Each number is 128 + 24 x the weight over its row's rms, rounded and kept within 0 to 255. Layers, rows and columns count from 0. Numbers have three digits each. The size before them is the row's rms in percent of the matrix's.

# layer 2 attention output (transposed), 384x256, rms 0.179, rows 287, columns 0-255
088:150082105084084113129135135113130093146071152127071115128114128110097132164142153091113116141115112117119133127151168153136144143127117116149132130095104168158134126099164134151116114099137125144154113131139160117138132145068137098127195216163134115114131150140125095124102109117134098116105149126148131178120105127112125091158151122137152098111124125166117127176163122111171115094131160091141111139105150151132128170131126151138144133117114122079125121163101134105169113101164105151137154126080083080160139144142146108151099111149163134123163148156112117170061095136141124144166106137117160150149129160127102124101144105151124148157112133100093149098098139129141108112149134143123161109151089129128142119135106084114148095140117152131155149108114100131132146131112158
# layer 2 attention query, 384x256, rms 0.124, rows 288-314, columns 0-255
086:068163096132106108141137101146088191150133173110132166142124105128110113142168157143105153151129113167099085133147132133074124109129177156162113105142120146161150143142124131142151127144154146149138124106084113103118162121152126121141169139164130136095092083154115131138143114101169136135149185107108152167137125082169154079113091127117139157135147140146117177132147152105107094132103128153135120119131100123119186090138126095145107151138106133111129105106135136149105141161115109125125151116171113134104117123151085146097124111126171120128094107110128143125121189160121130120105109101146151112160123147128137125146105104079121089117094123149134154122098145125151122160106108082146124147070149111152115101133127143125087131150136102133134154141148143114105092150148181
061:110143113122108113133173152130114158129135174088160091151141134119068154173170135165108139152124072151130126121104140120111124120134158138127107120141102105158136080127131153138108130100148126178164114109113098114150120121160108114127135103155121141119101130152122143086132126129169143098139135124120137113131086074144118111145115114097126123082151140102088130123130109133139128162123149154139135127158096095143131125119098133155123145134112158135153067122149109177114123156102132104113147097128136161137140147148112124108090148139161149147174088111143098139141185131100118110132167077168137096089121169106130127141096115113187100120132152140139132161164169175133107118119099129163134151052121102130094122142104138117114147127103124133161140124091153133148150173098169
144:136075072104140147116119172078126116144126108113133130175146136098115158142098101087132098088111119128143135080145139116150115117116108132132141156118152115137066115113134132129108137072155079126128158150120110132136145094124140118087109126119147174124100141086148085113096172150120115130103088158123125118127097145075120179129185113168117143124079162111136147111123131151161120142129121145118133168139167123173102126107108156136147146112138157099129137125132128116124121083171143127156160130101143085130120139089166142156116170105105121129140059142143140110122115123102120186158167168115097123105173137125132100136126127141133119106124125130093130136155128144139135134140129147127124113133123131133147162163157125148109143132144157115115090123092108165172175094093144
114:148095124151125129122109147128104148140137134124123130113177204119105157125115165105121113054149126143107122172110161096129149167131126139086155133128128149099130130134159149139125086136107140100126113153134144112154113135137125121125100109118100145167152131164112128190128128091086184107141118091108140139145133162125145141140138150138081080131147158101166128131142102117129102151084104146126167134099139117089131115133125115110132120157104117123160100125137135123104108145148094089156123111115129119135120152125094134099133086147156137177127103144176132150110112144119197168143121108129147113146149112171110133156121108123117101105098103109130150108113113089099112134153123114177132106122116145168084124134080133101147134075136137114161152071122104107181173152109129
111:134145172146120143129147068161095110146147140139131121132127145132125153137124104166135128160109122138105117089112094137135087144114187120130113118132085175112121143151170135170140126137144180166137107135124088124159088116123132145127134115114101095167160122124113157164148124108092125141108110074134134132126148121154149145111116081045136135148110143122139144140142119112090167120140102139182141099090101137125070085172146122113126108137119097107146123133112067092172106157135138103094146141149145140149128119143125133123152132134143142136148158126108096081144144106160104120139100118122115115165103141121126184130141135118122127134100160118132117176157111110105119110112135114134160143110114104112104098114110108133169100141145087140115150156192159130090117156176100
122:116177194121107093130154073179103149132138156101119108118117134143124107129161136169130151175128113139116123162090116150118136123127165114127109110140091142136164107145146130142135149148124172147135109113117115132149124149135128107166170126149113085152144094165117178121164102103126131104157154087128137127137133093177117067131083137082142112111160112144092124136120109096092144122113130124143136096143100117096139110144142109111089144138105117114127113118140109126168111206111117103097128095162121180149123125163079128108117102146179144140157138087116124139145144129144107087114099082146152106126095114111095168135119123099138107139133153102170138142137140120127134114126138123159152157095120106133093101122091129116133118131117106143143151117142169106086102180150133
089:142140118134111104126162115089137173113136131108120115133100123111103129128098155140157105158140103152106156142162131105122114082121161144134145114177105091163111059080141154109113148147141146156168118154100104113138157136115112131097188073143092119121135127143130149132093145124177122098130125169111114116139094123116126131130091102090079148103149112144096109135110083116125145113137112159139141151116111119148155109152121121106107135123169136134092085100138124153138091161153138099124161097111128151140132135114117128114092164099153136147134118112131140126152160158134130130130136099135105076115105147083116093102107134116149070139142131147104124154151141127157151138158076114183147153138151141159115130169155112103149137121115139114198117156123202135099151134131153
115:076138122142153122115119129178100149136135159125122158139185161121153173163155122169100122136122096154120140118115115155124106124131131087116161120102120153156112142147157131178087119106126143172118151122155090093132149110082154074162132115127111124141091171101108115139152126144135103128114121099162083140114108157132133139155071124170160116142109138097118141098145118139117117092117116166187133131134142132129134097114119101155182127136128169119165122103118148108111136094095137089120162095166163121127107109110135143124097122165142116119104148160120184129142094142079164156114085110167154109124104127101125121113109110144144141112123149165183133166109105154117100160123108153110150101109096146104138125136105129155135084112162121119129132119153130093140151103155118
110:145127114113084140167155144101164125158063132110173144116141148145124120084122149145148118136145188153108140096128087116152131119152084113105165160113118135135130161114124134079112161142094130084123075108097091111114165135147121159129114113131144123134126143118115157113102126140130141084135098116166096121132130128164070146097093161110124137169096123103091117100117096102136150097128138149088102146130141132117124133148082101139120140146122140142148143128121142169114175108160135105142112096113156119138107153121108109120136136129145138089140100112124173120164155179126140125127132135123121100149158144159165119117117131111124112121138100161122149135050103092150131114141132127148146130154124174121135133137159171128162110106099103082141136126113174149083159197139132
110:151093126145125097108132148123125126169120128090153119154141155123102141125129103159060089122147098134129075078145146127151109127102137165117120112143154113135160120106164095137151179143140140124122154159093151125101131112100125149098086110098120132134154137127110101079103124138105150168089152108130135137115127114159095150115125076086122163108145107124086124144112158128149184110159101138136119138149164150128105144142126159135148151068162094153128104135142112115136111113128150120126168129090126147073115116134138151168166125125142096137163140138150105118125199124091153139151156126076132120107116135155088105075135176150125116150105132095112138121166122113106074119114117164169127123139126148133112114097142128166145117161131129076095147129121117139142136123110157
110:103154137126107164161116137122164161076161136092119135109120151161148168136088152131123156119114196146149157110140137148144155107162145121111102120106136082124129114093136120115147108142141147161135148095182123149114110146161105134146142126110110113161114152132117086120138138126173123118136156097157166108135128166121120112127110122152131099172115193140138167127142140133132113113101151136109130114146130134135136119104148121109142125095128092150117130118156167156134112138115088107107094159147117133166131156110123114131114153135101156134138127166121127079167083144136090093183104131144107143145139129131080098099176121078093093159128111093169133127098159101154161110154127100144077141123130068106122164105113109130098114163130154091161117138076138116119100136148127
111:124163141131118129106152112105126152140137108084162129138140148113134092067134109149094105156115112136099078118098125136090109090108140108151188111140110175127168149093112105122117145127097134098112152150096158142114112112121105180094134114136092162145127106124135165167163141093138109095176155140147152141122137122156113108133124153132118135119129141166086143134157138137146102105107104114153158141144149137134161134149085142133141054115112088112160081130155129165101118113118108113132107124117117138083148139144115104150177088136107150146136157114127098131116138149125163118124169148125146138131162061147114152109115136145112149115185119123131110134101120084118107139156198170115131134107106153130102121100151155136132106119109109067149136102142127141125120119084106
109:120139097186121157135132117112109108091146106143139130097088093134117116145131078113106101133118160123127122095157119135102117170126135150185101160183122131126076160108116139088157093132161178151117138092120158118128129130122100135109125127137116167097109111121132135103111135132122133146135147116110167130100149154097114148119098122107125115131079136165128144100154131119114105145083173130160119098108131167106119108164176111098129075127120100105178171123164095116133168168129146102105125173123131147131127124107112180125117125111130123120132083094125160154165154092144169138136143103132135157109147110126091128166114118114119181127159083140118091183141130164137110144155156125099136141129127125156103114130129106100168103184128144129113122128102155092148146142130150
117:140144140127078119133117144127129128144088097122112104198134133121104121114141173124073144106129130149145072133106115111144120131126108117148156138114135139154171111120110119163153122084084125142131140108116111143147141077111130114145092162106135130160126117103102149134124122142076150142106136146109131105156133126146122184122154147134125147142070161120122122142110166120112154135230101131069147091131125145130129126164091106130117085130119104150131142109114127113128143125157165120090110157138150089118146166126093163167152121128097118115161153132092170106163149131140079206128118101113136142168150148134118097123119086148154164137141116121113121117164112107105157115098116118101174133120142114138138117163126150139123114119112106135118093135104147141087170113117130
114:120128133131136130117090105114156122123138147130134189156082147150097094164110096153135129151116125100110162180115122119160126141064103138115117112162147150090104148075118146146089127133092143147119108148161135139102130108089125130177138104164095122131137103120112146128135120121093139095125148123138099133190147142139132120137155142147137097155078120133143127150155124162100124133116139082121180095118081104113108145176136154147156064169127098113089111161121135137107114126144103120136147100149164091143172155134134151088146126168143145119105153110173142126074087105165136099167119151147108104138095116138143133111105129124108133114138108113141079127109086113139161130107181166096103113126119139118109095135141166139130140142123131104137146148131110145114135127094095
112:105121128105074134133162122158170130134144154075183131181112102133107131156132128119117124114131136139121156128162107112094178143127120105112099126122120104126152123114088147170146148139091081104137140151110137173142147169137115103110144132145132120120107123138171125119139114090124144121103092160132100121153150139109125131098127167143183164104118101149111159177115176181124159129095112139099154119146166147115137127087137134130160107156150137122129108132131161123121153129090119173137124157122125141121126111121108117120109082113100135134146130148140088115175137186136101125123100134152119136106089068149168115099100140126166089110133119100120151121155158128111121171075108117156133096104166120142134129149082127142110133116139115132074149108102090084134137141085162
113:126129101140145142133140107129079129176123135150125166144079167094111159181128136107133134164114158108106132151111139115089112144114102080106132126138090093119138125169153144115140135124117108166170159152108127127124140116130136098139119124129116104129091106080125126124142139129164087131134115094123121138099167127168130146148150150119191104121174145111114136150087126140121119148157125109114157135156120098135121112131160114117138146125119112105128112146136107091152170152105118193072122141036105157157119096113127103148124130150162116079137121106185105121148069117165168106120127100107108145134122076178141148131109130138080151099128100143141170149121106098177107117158136152138108136135119127145108138159126127108131125093090149138139145100135129130146117123162137
110:121146138150127111092096120144095122167163125149140124129178118131128130131122121109108136129112120130107128126188143107091131170142152155102100124115117135121120111136083161112135102150130130148136186133165096136130141115155134147142114115128109108139157095134105110140151141106095161137142116168095137086127112091161121132122130154116101081138165094122114139089133164160092147132159133125078142083188103124163113137096176135131141117148140131141150118133124136150143102111154145139121159169148106127146105142116163083150097122139098148123146127116160110115199097111168119155085130140168207070126150123128091143101104100101141110153142138136088155087147117088099146153089121132118089149151143098147141130123099083158125124167110113097113111144152136133114141118121143
112:099096149110120120121154093136123135134115093103126140109142131167124105131132123130162112134089123144154094140114165145133168115118099129166141109150114135138132118156119146147131131142109109127095175134103123087122122132116111175150105144144156121113145131155116120165134136120137160096126104099080104113132110107138189055172118125121146124113172123128110100119096161177103112117136149147165118078128141141110165174081131143142131158147104146141101079132145102164138122138117102160110122092088109176123136102147101109100116114161074126123188099112148131139087159123169142122102139100143149125086124114116156138088173186152156114124144133110144091131115098152141172134119167134140174095153131134134070154157107145136132119098115134101140111103115108139129094120124126
115:176152119129126143079156132148148102151101120143131141119147130157114124147153154141175129130156133087097156152162161075151097138144103135119147168086170121048151144129143105155102084053161095151091147144116121143118136146141125167150135072134122106141154130076087136135084126126116163144138119141126141129096098098119107105137138110093123140142092093119143132128186108104116132150151163168133124155125156166123116145137096158094150130151137142119141120130102139123118143101102156127171106121107158174131137128139134116119113105109107131115155082126177135117153149094139120136162097128132136135146130120126140127115104134115113108144129125106068111113133131106126165147144118109137134093166125132163177070138119090119149123135126117092113115121095129133095141152098087
110:139164105073091098140097137118109072112100116131141114090154135139117135162149118116105122142138151120110133138146163092170108163135113106109148130144094130099144103141113084090157172132126138120116141134138089122165156117141124114152083166189108104133095173126076129082163134157164111126147130101113119127104116134109149131125137162101151145167123135136090096143120155142142134097166106142124144163113149196113117141122106118126174129131170115127169112179135113134158157131134116090096103126116162169110093165126101092155123151172088117107134132123134150082118152077119097111127155098131136121168114128137114106147172103173134134118124096118130152132116126120129119107142112110108144133123158127099129146119168123081163184122147141122138149113129122138116121151103095
110:112115098141095105128129140094147091155131100093103135101086132136139092118119172088138108161168150165103108112151140112116116089135127156091147103178117126148096147106126150113139134062097139113119140117114126114136113151136131125123098142094085124135122156153115146115171133121133103156121103155118191109140135121129136133112149136120185130168065173144182128117097128143105148160090127113155143089123105155097145144102137138108116133126168123133161105138123139125171128143160091187100112126146128117113124080106137122141159179089205139098120176146114093138132137117158129104116121111134133149133136141125155146080126129120090119147123113119130082101146127144136145110150109136111124131198105113115140135134127148123118138150103091164130140139136155124122120154181158
117:102121134161162105103171133135102122110103105156100110116192143123159137146123118097143088145109115175158093110147154137140144129136120139123120134114128143140145125129151161079132101116165149118134091115145153094108133099136161111163115135122093117139130124118144136166124117119080145137136110122109154127180103145142087144135123094116137137137104161114133105150132098131127158117148133123156128150120137142103068140114167158148100157079115084168142144135136117091111120155127112102176172119126158086164115128109125122124131117125133141098097110124184101171149148095100110161137132105124115139085135126157103128140104119114144118107094153145162121180146196152127141069149130134166103129120144131154114086128141096078159176120143129080106142114133120079117172128166127
113:133133131144177134108160131085155139078105130135126103161118117150108085113136106100105106106138127160106112151138103141141134104132129101103129116167114133126130145127132141127097151098144141130090103116130143140120159134075137166149119132127135108162112135136144141145167122099178127097118150094128157138119116143188175103133086103127122157141136153093115069162130111171135159119106145084112127121122140154124109154144097135115140120126121149114124133080152138097131139130125092131143084156162130155132141102145142141172117113173096136099120139134151114097138084101118114186181160126114134137104096076126102112080136126143104123126139131112161103086095103078149135101135149143179159109132107116140099183128122151121108161128090169159114101147117103155130108108115195
111:139087129148120113118140113135150129176117092137160126109119144135137111136113141137132104118128162116097144146131162152117177103103098136109148132119145077096152156122138127137150132124116117150166131115128115116101067145144106125176132132128092112124139125168127099128084130146113089122138165125104096129084142119148102166194147154127125123118093106144122144109121148116117117097160080136121191152128115155154104141177128150116146095171117083117125125152098102148145142094095114117117153130135163154189120123117118147127147107166111151136124131101152120132135155119168106066134160105100100062125084165108109146152135133154113177128148138129164157097105112113121107176127117145105132112147104102084135077147115165141168125143147139092148159088108092114110122128126115
112:152129141144125120143111112154083125113139152109158096164137097186100155074100189170155128114116120121120145128154136109121108105148157168128119159099109113131139155061091149103096126123109116160121100156106116125112120125131156146123155127141104137146146105090140118133081125134146068158140129140118127140096109118131159120165111145106136127107112126148106133138139164110104129114133129123138128138161142125138166163147145144173129167124181127096127167121145119079116140121140150138103129134130126101105122165118108129136141155117196120150164130115134115089120174185127156140121119117099129131122105075050140144108158110135136136137083071127126126125090127165113106127118160140123138133124137126075133113136126099157141144093111121140141137184078083088137161124133114
115:135124106116143098115131091116095169104104125165151102149151128151113116123118149156106146160101087166141095085174089111102085134119136129102112091122125084126154130129124143146124091154121116126133160156126125112121121088126104121142079102166156144096121096107122123144122118149149153083149136116124124126174113153114166108131148083109141187106120140149136133145229166116121154141108138132117147124157133215112130148110126153135067153110131144163149109154124104099113152128123144136107123135143108110147126128115118129109115162151089148123144157172120107164170140111147155131100142121134143108107102144127072112101152106153123102109149148110093120137082136149109167135145122143141138139126123159148091125086137129142150085155116158124121171133139144137095127141094150
# layer 2 attention key, 384x256, rms 0.123, rows 288-314, columns 0-255
097:173109154143137133091109119122152203093119121106097116145162124076162085094123117123134115121121165105130151127114128133113157121092131140159140125087135111109128142111153167082117151134107133144108150152125111125134135158142111127132129091152093129092154131149152131126091152113158138110126110170109101135074163144116094105130130152124126109113144130156140107109109155100139154058163151113090164108159096109125094138123129182092131124157151098127120139129131119102141079074138160106113111143147114153127113123102115149095107102147128161133158088123156099146107103133132114151134108133069137161129155101101095154130122123186140137117163163120140124137169135129136148105132153164160156125171129101085167164141131102138146141123138141093135099129094138096142178115156103
146:183140158150120147155124118134161107133146137130119088109169148133146091158142135111107135134140132131121121175114155141137113122132168143133145114133094173113163145137111135102152081163112131122136100113116135124135119138122116160147102108103134085129140132158076132121138044140126145148132131100133116150114186126166112130091119099085140120131149125125120086150125126102080160147124127137157129115135136153128128113118129087099145154147095129120135127078150125110174130139106116143122137141129140140136164092192138121117201066150132141153112148105108113108123136101168114107171111079128141133149097134150121121132150124111142133195146112138123117138096089087136143096126163160143125118125135158131121089112108128078138112110070169098133188100141126152076122131139127
046:103145121114149135139088069112096165106140153120125140095102145128097116124165107139111110110115131137110072111110148172109121143140163111129149112113083144124152084103171090157100114107137168169165113106127151116118131141131112161108143146123112096134135113140176142115141150096168124141172141126128135153160130152165124139116088124187144156103118067143112144138105137125138083093119139114125143148116136095077168098156203137119157095157113125184133148084112107114140156142123104104144099108171122127109153140106102156153122143147166136119111180090147140116123154101116113110120090154161137152145108147101157120138126118059124109120134119140132118164149133125151143177130142091133095130137149114120140096110099124113099113119139143184106130132129140136128132144119148
113:141122186153125126121161128110103162121116147111161116148135114139134130114127125099094104172116123114150108134105157141110158064069119095107102096135109121135114122167132105142130138149133120156121158146104085135116122133117139094115098101131079098158095148136131173112187129144137133154084150119129144158099106134149112100130130134141120134106113157108119147131177095160149192146109133132105124153108139122117103116110116118136112150138148110103132118175152168157139154111177158108093119105138136157095098163147135115190121138167148121126166164112142179092130147109104111149151116099134124109128109119123117102183060145138089128106126093127135112148117131109115128164110138172144108124107141119097129096150102080124190144119114124116127104156139172097133107133110095
094:094160144139124171175104126099138125134141130155106124122144133123121101135093198137113144137126155144113139172124158136115115128138148147148143108140110148137129177137066144087158130130137122091124120109078128129143125146113113128153148135121139130115108140178077104145161093130130162156117156128083107151067177124128081169081128131082123144146153118119179110154141141113092146122140098111128131139146117139169147105099109079124134170125122172129134117072142158126171098126137148147115114127131139117131163098144136099140165111153131133141109152114137116106132097093171105148183094102108124095163143112190129151126136131164134108165126110135107075091121117097127114131138123144142115121106133129116085082130109122108142119133084127151137157127126116110081106126165150
060:154131144117111149144135179138182074135145135146128115138140142122148129151075126102114142139160142146109120161132127136135119111142133164133153140137112142131132175155108143089177111174127104101146140121116113152137094160109130130135106132102162126151109151155080112131145057177112143126112142096113123114125168119140124171071137118103128104156141149115131087136132098124095159175111117157166105115132139166150124067086095058117111166124117158108139119124150136117202108115119143154139153155097148139131141112147153116123171103115113129156128117126092123119147125118161131127156135080144121104130111131159149123117125095127124147149140128121122123089091089092117111090130154158105107130121119157143084103124116114119158137107074161086173164103144121122122107117153120
172:122153148125099125149144126160132109139143170150131109118136156115143107141152148104083156156154148133117124178120127126117114157138157147123129103124095167118151130144122140124152095149138142114127123085123162138120085140134116160151106130115147089148128146157067133120152000149113126145130147096133121171127175119156090143074110116109156127123134111160142108141117124116076129121126122161148098120157147143142139095101134082124122165152113143139123116086148125133169129161098112134135143122128142130129157124176116130126191109136144131142099139104074119134136133118134133125164087094142135125131082126136149127149109131094154136183127119124152118106098102108117134098126157134121087115106130152141071074109099125102134094132096128101135173105151143114110105161143131
116:128139094103146151171135124116137144114144092095139124159138169114073126168105132115148124102096130132104090134102146134143145113121136120124174140154147144153146067142150126130099140101155090114138110142120127128143162131092123120123114083142083139142128129077110163134177157131112148171095127096109135112138123173144164134117121129100125116101136124134133127119118156143137130148112080129145166154113129114114117123129154093096150201117159140139165123136139128085139134140140151123087120127142100082122172139119095140139097114115117126162151179130131090090113115118077126144115160122107152150119127114129122142110127151124154113120077061150121155152113099116179126170154082102121125119151128083144158084123126147119154129073148183134119158122159102147139088151117157
112:103136115140147167089123106113136148132103139118117116144115082125135136121108107146103158142122116109153130104121128121155107126100101170108110112135126094141176125089121104156167152127101120090118132117137171043103133076148141131113091128161133151162133125155118100107127114084128140157132145118146141121118108146141135122111142115135168117103164116172163141122105106137142130135128164128111134117170120114148104117088105080161108183127103111139072133127150109140114076120132106162138107167144144130096138132151104122153115122145134111113143133064148124147129161118074164184169157112092188125117069123160134079162108153169124193130117146156135121105124144143121146140108141126149140163117132091106127130144117109157127152095134151097098149105143158125116152129149131
109:101111141108168150125178093100064103119102115099143161098167124160168141136152069111127101131141078158149143145158110158149126108138115116129116156121120137132086102135148089118104157108120149141131151089135118077115140138144132160140136137108158155123156066096138150150095111125105133130171104089166132135092114139143130113113126128137125117093099115095133105101156120122096101102107170070110091125107159073114142138130113123115143111103120134107149107124124102134053160137120138081122093142126158124096148164184185159129131103149109134112151168136092120131127116108131138139131146145132108136138106144143180118103179158134117141163100144134120104174124124131128144121141113153116155161114159139107108143101129163159140141121149131128121140114091136137117157162114124
110:119123154113143130087132140124119133129111126112132156116089126133128145132099101144141159126159128087092127147119131127116121146114142124147125111132159104085147078168146123125151117183161104103130105121125129161115098144101137127147123101134131128139137086170109136155153157130178134142104158168173151148111152118107114151095135114121109145169122123169136132140146121136127173189110106145119120088146101144197131118137093056150102132113113179121089084118104137127168111172133129123089141123173148112134117126102093116145145139132152131085056103128137145130144101128118131102069133097136184120171131103145166117147130093126115109099129165140106132099113124121115101144138105131139151153127136141171108072139097132138137138137129125168149163146141153068137093107136136
113:108131123107116121158145122140095102159118110121132105130157094127194115136153137116133112155125124089119175144137123142178102096135158164100078152099092163169077205106156114083117117109132132096112144113109096137107136125156119110162107118145149153149124122141161135115130153180108126124114100135153122142170096121114111154097137134141093132119140160129133130081181119108113128110129165092121126128137129097108114145147106102160129155163107178121134102086127097151128124131153115084094162131081115128131157141134141113097124107125170118129153135102103103114118104128110149146133145075116122094149101119106103119138128140138139112145131138184176079104102129138122105103117137124120134150124108136093134185139130150145147173108176168100175123149144152131129119154130089
108:113158094139143098175138104138133123135126079101129191145133146142106162073136177095108132156144159133103149165096129125110105136115105114143116147099134132133122174148130158154120189107157126135123121115106092170102141167134163127148164110130149125102142145112155123119126141130176102125140148146120144088178127071113143117129109082134146164129131120090122118105170099115112150098165094125164104143121128093120118101152113109136169125129146131171079152119168127114123082138142108118123117157146119127185118126101131129124163126165109088091142108092106156118105132088152136130081116150140133106140127082100120136134152150125118145124173125122095105161153134103095103133155138120110127143067131117106101137144087161143076116161103102140119140134132107127133137135119174
116:106175097112127178125153138112105167124137144111129089127095127136111121107109113145104109154105141080102130099164146125137128092135162116118127154135110099140101110081121128173127164140128176104145081134136168092106152126162123116130112144122159136123160112152144131131074118129144130135110138166149101107122081108130123156126075118135084134167115112117128130123130131123115125142113137159102165144144112105130122128123119133137118092115102112099137107091103126152134138127140141116127140147151118120161089107162138137144139136178095151145176134104091083160090132115114149133180146151104095132163104093142158132111170130153136190125097098100145083173215103166115112147129111109156114099135150135109145111140117075126118170117103153124126146140085133175117129111155152
113:147123104158152175132157178154136129153163106118144094144129092085149121121102151147106102161118146116167146151129100109099146159141161090106080130134145110145146085095098105140124067144088135131145088179120103134117140131099085073164102141117129166118125142128146133122117106146129096150093084097154130131158149082119145133130170143119108100103128182100142118117133127124154128039131142156133137101117141108096128118137144102127146127147106121101124123135110118139110108148159109127126128131162137142130138147130134133132093151119163123145150118151149133127139118089110120095149152121123116163141105109106107157125111125123130133158134137088156137128147093172159170109098170077103102162134120114123125124175119100155139114130134114118118108201181133132132112145093083
113:155121127158106174159130128134170098138167126120079147113121134123164135128127147101161092105122147101102098141107125113138114143093145098124123133110140143090146177113150089093144104140117127081152150134139146064151142168161189147122090088153112114152134144129111132114157147144141141093153066110165109180106096115146144114097127133110077089129126114120139121132101142130165138149099123168106113111128117082063129145142106142141137137097155173108122113156129145120141105101078139139139094148137076164131125124109147097144149130100123135151131066125138121124124115140111108137143158110134137122113138179115139117138153134112109154138147154096108127149177132145107150103144168129121119138126133133113143077110141148079162187105130112162121170119147136155148145114129137
111:121125158103153123117147085122113092114125168107157128108130166115125116149109115110155153121130178145106116121139120167128087082159119170121134134156132123159100098134125132129123153132088176160141191136129129100142125146136073073129148114111112112176160140176124126067107143153136112141195146137129164137114146115180089140128124113104139096115144130103131120139118074134119154094163124157143144131165140100136106131100172141115074139152108117099157149153130123113161110134123140159133109131160113132126133130096102140173103159105102135107149123102110164129140131134122130162085104107159112153097186184106115148147133141074125118123134139120123120134156112102111130117115160134092078100090085113117111106127109125117116143119139141087143171123156121110114106165121123
110:112121164122114128133155100125100162146163133197090134070118124126125117117114138093130131158097115127111104157138160153098145135132126092126121146117126116114110124098091167098129149121118168110159123135087115129151131104121140145161127133112117122142149131109137094165112146135129114123078115104160153145140167119147175114115117134134097163152098109128123135152108097112151088196108145130163136141156110138161126109150146163133140149112167116089063135125173148150168180151078132077105130102148124158140141111113129112154139149128123118114130143086109135148097111132145123131108155136166103131159146119165084191120144085155183141104139145118143099105174109161140129100148111119153113130141118148125070097121156132108102118099097128127112144111087100149106102111139111
111:202124101138101154158158144094155097120107128188177121156151129134142184155139132102126111159139124168120141116148128151118112109160109130082120135134102123150148139126140130076153136162173156143123134149129104103147117154117095126079141128123125153111122138088123081089126148181107098104110126104130095167107126108144145138080130163119102147130107159110170105144138165175106159140155114101166131116141165095098124129112131152130147159090108117095117147112128125119148112084124150118097158156113144130100118123083133119087118108120152118084096162134137107127139132132150122136139160109138121096107162100102122107118136113107103141127121125135137155166115129106106110087092119178158084120126132156125124162116128152130142098125145173150120122098114096138146143135169061
115:148162143130160107093145139126149145132132138175118091129117141127132124132121172111098124090100119104194091122108154173137153123110095062109174138096114146149150101123111150105124095158046141143105147117141138108114107125141105163164105114100092129112124081137139124149156096131128131133146159097134081115138073112131097092105154141137117153113168095145136115132136143137151129127143167130156153126139128133142145154124119156151094147159123131123015129093147113125090158089105172178102127142120150141125165135127105157117126121127137172148167134123134129117132139154126105141099151159098132150133130094120091109147106150099136163135102153112157162152150137148120139142111128105131162144136133109120111112141105125129115145131111107137141094133111142141107168093087125
112:125109140119121117155164112120113130138118119096134068119117137123170142088134120095121123138124117138132139120169156131180115085115091087125111172133144126110163117073123163145131107185102118116169106091132161092117129139168124105137160133156124119131154087157170143166090112110146129143185190112150131147152140107129103100116129109125085131138114120147139096107175128118114104168112139193161115115168123114119096125105119124125116137123115104141122137140186132131111128154119120119135124184136146060118107129149158144126100089139092139140118150140146107148160129132137153115105153092105124157118140123097109131147124109113117094074124101169100153120100125117073075109148135124142167122111164149133155133110145083136119141071106146110141138122148123115146116136117148
111:164105129115118089157125114129130115133082153132163133118068090116087157124114123178076140169145148138140108165175107125136092125130119088132151104097153125148140151139142168103129151148120123108166119136093101147109123107121135086126120162123152162144142098138110110088088128142142100101124109137123128140100163097162096136159109103154135085129138063138132123158131134092103075167160098138135141092116149132146170156101136130165128102115142133144144134127114122152122102156110156137072092154123142123164118154108090121138103130165085126129115134143115129146167126132078109120125110162128145100150158145122101150141111163149128134152153111166116102113193172154120144121127159147115128137110123139101104132099109112123154114101096109141125141192096121094102109152150140
116:124105123104163142161159127145150151110123144118145188122112147131124104085125141079158091148171112154122140111148142149112096079123148138142111141154120117173118113184135139149124105131134167146158115103098101123108135116121143135135152150095121130140109120152155156126151114093106124122078136133138141102094154105106099103117152096173185150097107099140122090115110135156085147068118089123142125149100131146160146093104110130124056146103104160141117133160158158130109130128132117147116100126101144156066134118171122111140111124146145118126143127095141139119136139114085102098068142132096116118147121146180147145122100144137119143144150100133084143132118112096162138143155150115138124159139165128115166140110114089147106109170133153154098117163077150114102083133124123
114:124112130125167168118156155187098084129106141094150108159150138135118163102159156130121123145126058106140130123152135163149093093132142132133129136132116089120115119148151160101132142126144117107120105150159141125133112157129117078122102116092150165167113148137087110101103128137128091107121104152143117142154115077079121139106080108142112155109109137134111120109161105096127139124108132147120161126153143142132178143123132102127113153167161142109145113137118140090128174160161151134111113155133167122123127093148129127094129129097134118143080170146156111132126129138153134139084121102109162129131125180068153079111180122116114098141127147097121175131135142160144134125122115107111123162123117141080114128085117100138116138154150160142099134165082137058128153097169103
109:103145135094111162123133109156106116122151101118096136149129112137148134137122093125125111177087139111136118142110109083149120152150130145155099143161104106164143060138165124110143106181084147144116131140140116088125121109129070112175126105114116143151142123120113115121138129082109125145134140151158139117096156059184112129123167140108124093123140154103121115113154139163128159084156162128101121129121145082113102165090142100075158109130106154110069146132149115162160125103147121121124132141111160116173152169122133117144127137131128125130104117125142147102160110157142119144183146114129090133117135091167139166128105141095118145103125127148147140153114114128086125095146165105123101121177167110156086115132122146162118169140135177114153098116123130121101105174105102
106:112138123121136182063162147142135119144107107121111122099131162198126141158129137134128118161137143148147107091107128118163112147123098142110133127148160148101113137124160131083188132063122083119133132130124129147150121142170145131113156153137124112132134131129133097093133132112124142123137125141146114157109143102151149155109136136138109119144098143152170137073089148155122123102131134115147141136121138129106167128138083125139139142120113151150123180126095135184157109129130127052113111161151102145129154164123120143075144126119119124128175108142103127076128120089105142153109116135108141168118165120111101108117104114143182141138102151140146150140144063135096120099126118127086170088127106109110107114181174151095113127105116110133110092080129140097086100129122151
111:144126159171170115124169151102150100139137073151155116087115133108141149126124141171182112151148100153130159171151097103134132084144129134135120145162125174146146130111122097125139098099133142102117130137134141073091151079141107168121172112116131118086141161120109136128122139163116124157111100116111120175131169108120128124119117101146140191130068155120131092119157124138154111114106121127142133173176111108102109129154117163157141132079117132147110107096146134120109129133144084121083127153143131159110139130157112121119109108143180131109111139144142116090158139155139126108149154100108077124182180127130136101132171133171167108139135124149117107110138135100099116157146125107126096149123104135121135127070132151120108112156134093118119107095091083120167110123112129